Weights of a small transformer language model.
Size: width 128, 2 heads of 64, MLP 320 SwiGLU, vocabulary 2048.
Training: a variant of SOAP for these matrices, 149M tokens, 4725 steps.
Each number is 128 + 32 x the weight over its row's rms, rounded and kept within 0 to 255. Layers, rows and columns count from 0. Numbers have three digits each. The size before them is the row's rms in percent of the matrix's.

# q: layer 7 attention query, 128x128, rms 0.21, rows 0-46, columns 64-127
# k: layer 7 attention key, 128x128, rms 0.196, rows 0-45, columns 64-127
q0 059:182140103134109097153085063126143111109113089116124104164137064127161133158096173131113145108099119116112119129086067143162063129032155119145163150137134016106110162169136100075161112111095120
k0 060:118183119081053099126121121153106138077103132161133132147107172158210125152098135144134110155151151153149044138086111147141096106105136142126127095076086195119143175101153153180124135158040121
q1 061:161117162129170108197156067175110102088152098133117108175170111086167103142103108172123117154148117122105100057125156107120145187059168133118113159126133167120116163096174099117177126131086181
k1 065:176115106094076154154127086139149177135083150155181116158135140123126111130097143156176093117117122127141157076124143115088111148126103118120139120097156119143173160113178100112107132112173156
q2 073:155203119133149078119125135140204131091126166166126118175144173166125180114167194110175097196099117126216139132147162076162115161217086142096162160069120133156159085177126153079131066135130166
k2 075:151137151127124098143140060079105082123137127098168152120131167161127122050093165112051145133094103159150097143149167121162055152146120118125185108123065149172126090135093139102113145140131094
q3 071:112154121092106105160082051135118105053127098158113118130102126134108162167081151120103120119136180074142098085159177149102102130125088117110182119112126136103112175094156129158124085137115138
k3 078:162087115144171161114142128136164158138141158173153067132188141150079210120135146158115124116140159130210161142104162143113126122139127125138148134150112079116126168100150140126139174135079090
q4 062:117126111082131202136174135091117092153125130147127136133073149103129170098082135155172121149138094107191200128104101133091122159148101123146109088100149146176134109162113165125155146090120129
k4 071:193084135174101108208108178105136138140143135114067118105095124060116108088141161138118123124187130118113150215183168113136193161083143137112172136110126098131130091161093143135165155132093088
q5 063:127145121112136183069110134121155113111073076136078105096126186131107122152011115144129106111108137118138099125115112139118136147192131119126132129141151077104151124082049116125114164142158078
k5 069:176096155114210132125135212125121098095105172073116105165122145118084173114125146161052103143132072126167089143143090112072120089177130148104115153123090138086120067127155145222120171138113100
q6 063:140135164100086099165109114109139126121096101135172117120166105113120130077167132144148142122134121167162135168181068130165170115106155156129154179096165137156110129134158114123115080125110198
k6 066:148178146161139141130115097082156108124087045111148077156182142148197072106076117115073178097101127130063051120150135151106134125151126100128186116146115186086101110110158181096105171096134171
q7 067:152113098149153089158083133144127179107153179168115096122135145145071085116119160219165094158157105137167111124089142060142111149112081109129158094137098136171159083096158100133094119134161128
k7 072:172132145169134106192082122159117136162168174128150100126113125160101104166094100130125140125102184131143155114171185057132057125104116077142152184190136129193139146117103098147131135172142116
q8 064:101132123098111118063111139134084130111158124114135167130137132095127190153084100131108097196103120115156129066115116150165141104120137102159129165159184044142148101142151091100145076158177106
k8 071:137154136061106095070116175147097091139077115121055092100127173160143084177102124096020055128142112086131158122069133126146138106150166097152122125154108108112135112144144154133167063161106144
q9 065:071097125156145242135114147153108137115093127149164095089149123153107113152084072127125145125159150093157149167221151185122187145077117133103129192153132124104102137128141127188170147070153129
k9 065:082151118135123150174129134085105162096125086141105189112110081108085134151103090145119185100159150124108145109093112118143150119118142118094060107071133126119104184107162133095168135174115106
q10 061:124146152151200141164120146172108117139120126182129074156110197084166111180126151108140105162128095125141169150138117083136123101169069151117149147094194161126119089108148117083136128180191186
k10 061:156074157123116107144127166149075172128144059134189077114128144097134147127093178115076099178178141095133145136054142082117117063133097118146124143183156083157120109174119067135108159103119108
q11 062:157125167167163161116149104105185145121163151107193146129150084121116147112121108134130148133145092131072157104169135130170044119115085080077154105150085156097086116087171164081101135089190114
k11 069:178163150163118131142185133115103129119163118100115104162056131103133172175117094138111103190171132193184150118133183158145056084098153190071099156086129145115112172154118113071100138134142166
q12 058:127160098191128119172116102119138127125110114181140160156121116169165131134179105127172111131125124117085151168127181093155123070187166058124135119101138206075144108127167141124118107186187078
k12 068:089076185144131090137098120125104090090071145176125151109072092143136117160098087106105098104091098158101154122159109090135161181111137062152126150146095184127074131103154180096164098074165149
q13 053:137118178132116085088126141069174134131097134127144079122109144115138115080144097154111128182132103104177107162138146138157158094123123158149110121151151130152117192118131155143159112101144121
k13 063:102121087185085080094138073086166144103097115141148082194089130212152068097170121173091170107076114087103105125103155095116144080129157105135126133103084139132145187092147105116104157142106057
q14 061:162153178147098123176088146128092065095095066137187096139111140075110159153097075144128096116122105126136104117194103113170072087131123169103102131133080130153117154164167112130126117079161180
k14 071:149174148160128140155146187069049168122118107081128155158107116165208155122140143084082118088169132104200144108099108133079116134085094125130129116135093173151155169030155137165128115123157092
q15 065:109103134089154121154154111157144142121179213129134150111137108170169134147103092103138107105156081116197077123107174148113128128125158157097089167172087108098134204102073091105115184107150176
k15 067:116111133147135129059150203146129150168123130103126098103122134136089167141085150127130110130095201165128152164130083143083082204211150150103122147065156110119138087081160063130144110094146116
q16 054:118139146098143129172180170104105186107177130113148077108162136115106091048131060163081151102103114109131162086107113065133111114071064140088155194113105160149082150131134130156133116182118119
k16 059:129166146109079155148116181094084153129092123103116096115104153096079124063117085101131141143150113126084188097159207122132161136169108141143121090095135089151118132111129178164146169088104133
q17 063:179138121174145130147138116108132121123174087186162088094143170066127143160138113122158108156192114134160226131139149131148129105143114162115158179109177149133126136178152118218153131152117165
k17 065:146119165139126183140122165133059155131176116201152114129087096095139098074103182197124103079127105111095150139143106120097115092099119170229092098107102088125128152120166107115071172100101166
q18 060:132119116106131134130134122071143087092109130140096242145078111127138143073128074088132097130116128124140114101145097161096148096119122098094122107129138166158130097117099108187125082154112144
k18 068:115136102148119116053124090163147059128113171087059088129096142113065150113130122119106092115115085142078091188113164132074132142086118118113155148130168145132173169078137154077173106176120109
q19 060:173075155106077099054128135153180152167117131165112149148110134182125148119089153099116118133125126112109111082064145132091134133174069185107148142127166151112167122158155120158175086146131109
k19 063:139071146103153087108107128160136116151118108110121133118171201152128133144117123127104144144101081121122167115059098129095135086166092117148173186108102117102093083189149095154192109115091113
q20 065:144171102113185099145117147153202127148206132171148158127149156145157147157123177114175090141124127050108179166124118063156110114130077147124136111169122080142152115098158120096148080175152120
k20 069:074108143147094081084145069103078122110126140165150092138076119137105089121148111139102129106083131125122147169149122085124023132136160138132072154101112132150058075145127126173153114130100128
q21 063:128250143151161095120135113221109126120091081171148122056158165133075219123115095108134178137141064120095109150097062110135076140137104166104147197082098113153155110116157132136119103153110115
k21 066:116200117088137116163129161137059136144171122173160160143095173202062110100102138134123131104120142128118119161131098119146122154165070177092076169115149158148107164115149133119134149076115145
q22 056:140111151141179095117168106151122140128170181100133106066108169143160085070138148103200114152140121112137173047132081170118187124117159152152110137209111108121130154110083160162080090182133143
k22 065:153116078138128109052122099141102157134144164098133150144136144144085219123103183097114130116193079085123155182152137162070100116089118140129094124161186129083124109114121113118143067133096129
q23 064:157152106144074117157158121163156092092112125132145098160135132070071187117084114147177150134191106064129110113075051211183101165140071125132080131102124119146190111084137159065107142147108137
k23 067:122154066140152136115120151128121095079129109151143114193087139163133166141101198147105159165167147095211122121129222107140142153112117150154154154166136182139126136121084089095135136106109125
q24 071:094145160164142085145125096125167163132154161179139065109157130138129110091087145151147203036091124196118186141131117081110131168135159169136144112116149153128110141103120096119180180101169118
k24 074:109102164170150102190173167179072143114201116135161123101121101119111110162114105138154140128140146156054128110119154128153092168131099081173136146091125086090103102092124159104126138129106150
q25 060:056111115162197169103081107097117127133154135142114130125104097137134099126111113159137132100174150097075129170171141102051086139129067133139072124105158161124057094154109133092151194116118115
k25 065:131114154196149135152094123082115173118165181123045126138166099084150083163122126151142104119117155133118161113150135118073104142168094074091115162115184118125097151173122117121143181174126127
q26 061:131130132117191147120087113113162161138156150110101120109106166149165164140156147116116105167123129107102097103116124098146074143229150100098123143145159086103167129132101120058126089154126152
k26 068:153129147130159114123127127170064088120130103066080136088140140124241159108155147095108065172064102128095120155085110125168126144129080104166138143149140098109077113122196083112192054128096098
q27 059:129057124152135114177135089173153126131146149156134156121100134098129146176124110122117134112135155166089113095134109136088106150121106123042120099104131094182169119140117140125099195179142090
k27 059:115090107149131167148098129134135215086099149086103059156124146124070068158123118122098186168129111100178111138153112115145157144114107185106176106163161115101092100161151132096188134129195139
q28 060:172154107118069123150142090133169079130065100129169090154116098132111160131151136076113111119102172160133122115094115103176197093136100166155170149103158148188075124148140117105099133134176179
k28 071:128172085122128161144190099097134115120075058194165155119106208198132070101107121085141138092121089131157128092108137077113119148155118152142121143186089131098170119103112131151102192139100134
q29 064:102086126173162136120216155146150184115098156085141134136077109124086130101178141112071140019129140150063079125071124110161123115121153102086081126103105122085139050193132130114109122076113132
k29 067:136148146114184099151120133150181149113146139066138122125148142162141112130140097118144170127066150094111129108143056096074182153115125110099104121169106112095081143194111130149153111089154102
q30 062:047119134095110094157134118180143133183160118158110093106118159123140046130133134186172143134117134206081161112200132135084149140119089132098116130109139143168124156107079142144122181102168095
k30 076:098083084133126133141090156113094163119168120162071061120109097093086105159153117148143168062145084154119141146118101117130061171167142082104124114068098110107095128043073071113157172182153144
q31 059:120133134172169145113200143204139142122158139174087114154140140150109144114156179164142114127091201131170184136130113162116118128098089126167128064148198133154178086150105149164122137091124178
k31 072:136106060198123149141181107168125181121210112164110132080118149125189127143173120081105160129139146213115118076117136170118095056101118114118150143147186127181105129164090084096081152144122115
q32 062:104151145148102126094119174167094180173116088111076146198170170102132089082120116116160157102135128107066136144071191128150150144102112128117094096087067153140078054141045073109118090127073147
k32 075:149147156117154135159090124124164087124158057100137173074135172112133156178114174135104072150056081125141160133156122207087155122149160147175137064122099097132119101079112121060127126148124113
q33 065:149168090061103174134160122109061142089099137099092091114149154086106133133094115071109130177140131117150162139147125104118085119153131107083159136149143050109066086164165109185074148110164070
k33 065:149126105148137105132134190117109104105132098192137113084123124141107110120126141090182107084158072164164097085153129092198161133075155117145137135106107112100138110115174131158123112141213082
q34 059:083103119124113117140151154151094121135142073107137087149200097103134174175190122161056143125092104115132164093101146101132121105152155148096092128166124082124106146118155160082160098168176128
k34 064:102131108130169094154204132098127081120126117119131168116133155166120121158193103090061107132166147086073079135103137145134112100125083088106136064183151168139122081087093158074140137094146093
q35 064:145130119108164104127140119213132206137141123106132178163157042172058111130115163144120101157159113109115157124080109158126169158167166142149067152153092146156134071111136116152125083128107137
k35 069:129127123114099110156121146154175046166151110080134125049126210143084142187146099130124134168163105110146173181119114142142141122169145149195103150092163116096109049173092116142162117143106148
q36 063:131151135122126194124124132197161147134065131067126151119110118146143125107084127181118072104147148138127173120193132136073168089132181136164093160198118127139153172115095024137114132142060110
k36 066:141113068124116149081095098149123183190093083112075137144109097132168131118161153158134100087173156155147156125122096133153208094155130040195118147128144167064177115140149182136080141154118128
q37 062:223177078103159115062064141156103106141141127113165158213137172192150161164152101125168143153077107090135158194135100127124149096105131074133122079163102134093128168118121133156112117142213092
k37 067:134129099082187142147210094114150101120113136157076147134124062186075188175113144128130098133130087105096143171181142094180115128166147124117178127117144138087133143163130100101099122132170097
q38 068:140135139202157138211198153139142211112144171151140103111136122143179106176119141134103159124103117143110118169134112129099117149134081158193127097113113192160136078132102147136160137089177080
k38 074:101072130142121116158139146098134157080182119098122215117069049104141144115140085157122178169112164215105123117151143117107114150091095104116135080118185151141093045136103144126145154118119122
q39 064:142137129148102104080076117122153125140087161101067121150086125127117118094103116112131081183063107157132111125142135146137081109190116115107047166096121104141166074107085098103102131164091165
k39 077:127120143151108151155144134096149125117142050079134129104155160136185141143157143160067088173151116141163157141169112134122113090108095127199157077183100147117115133122130107106168100156160149
q40 060:169151120146147190107106113111139161129137141162148066101111167176131164075184094140164115149183112094128152162101132113144154107117133131158120113149126162134141188098137121162152168143118175
k40 069:150076176108109146088188138117095116170114134167136097097143084177087148112084135135151128147182139111101144157252163149098085099168134114090117155191109118143100114097080119076113185122111162
q41 061:065174142094148054017113123140080102178142160098096080106127163122115160198162120164139055090145053083135148172078139106159166145129112088103176129090144113101155119094129107081148058162146120
k41 064:133159172096190116111120122189172090155130195096236113184123152117160146111143115134117124081146170075150140139136145115171107086145119105104076132103083119173065135131130114173171093182140134
q42 067:182122127185117196121133088093056105152130127119141123174126100117146133099124170160125156098140184080168126083129107134044108113120084109137183101134092116148095177148063113120127136126132130
k42 074:135147183167151162101106107140109151126133074128094122145094093098125132064118144103136091168150138111099068097123138122125155116121114108104139140092141162114126189149046184204084102144107164
q43 061:171116166179097109075100136154170118068111159129185184081179131091101152099165146142187111145145115133179083104185100091127118110057135104098188095123182190175087120099134166127134117115157140
k43 066:143128129170095116158128078152091048152159068110166085116099156110123115124058114073101091132133093155066112116097116080078098117177118129095123108152100154188204157077117144144072104146129146
q44 061:142135130119118127133134164112108125062098056155142141147133106098117150118109085142074176077134140244111136134101095135173137109160090127117137153136095101096086128110087174127026070152133143
k44 065:106140108190126181153187128108132149097138152135160126095118231104124122101132074121139131144115111103118107170182152128110163138115118133128163121156105110093146140115143115171108163088154162
q45 060:087120073117144136165151125146129112167121173110118117124202184147208134129139131107108136157141098160181189113158122138109167129151128086128120094149094198049143097102148133159118040189113137
k45 062:090128136117082103144156110163234154153113131147181188143116114108150141135114142124067109156173129141100169115132166142136122159147108153136095136103164102105133088173164128102137119125163123
q46 066:165165127122090123142125153126103118144123082118069123129103105089165147160088134129132023095102135097119143144152114147186052196111130112197089158119175111083106103117084137119106108148186148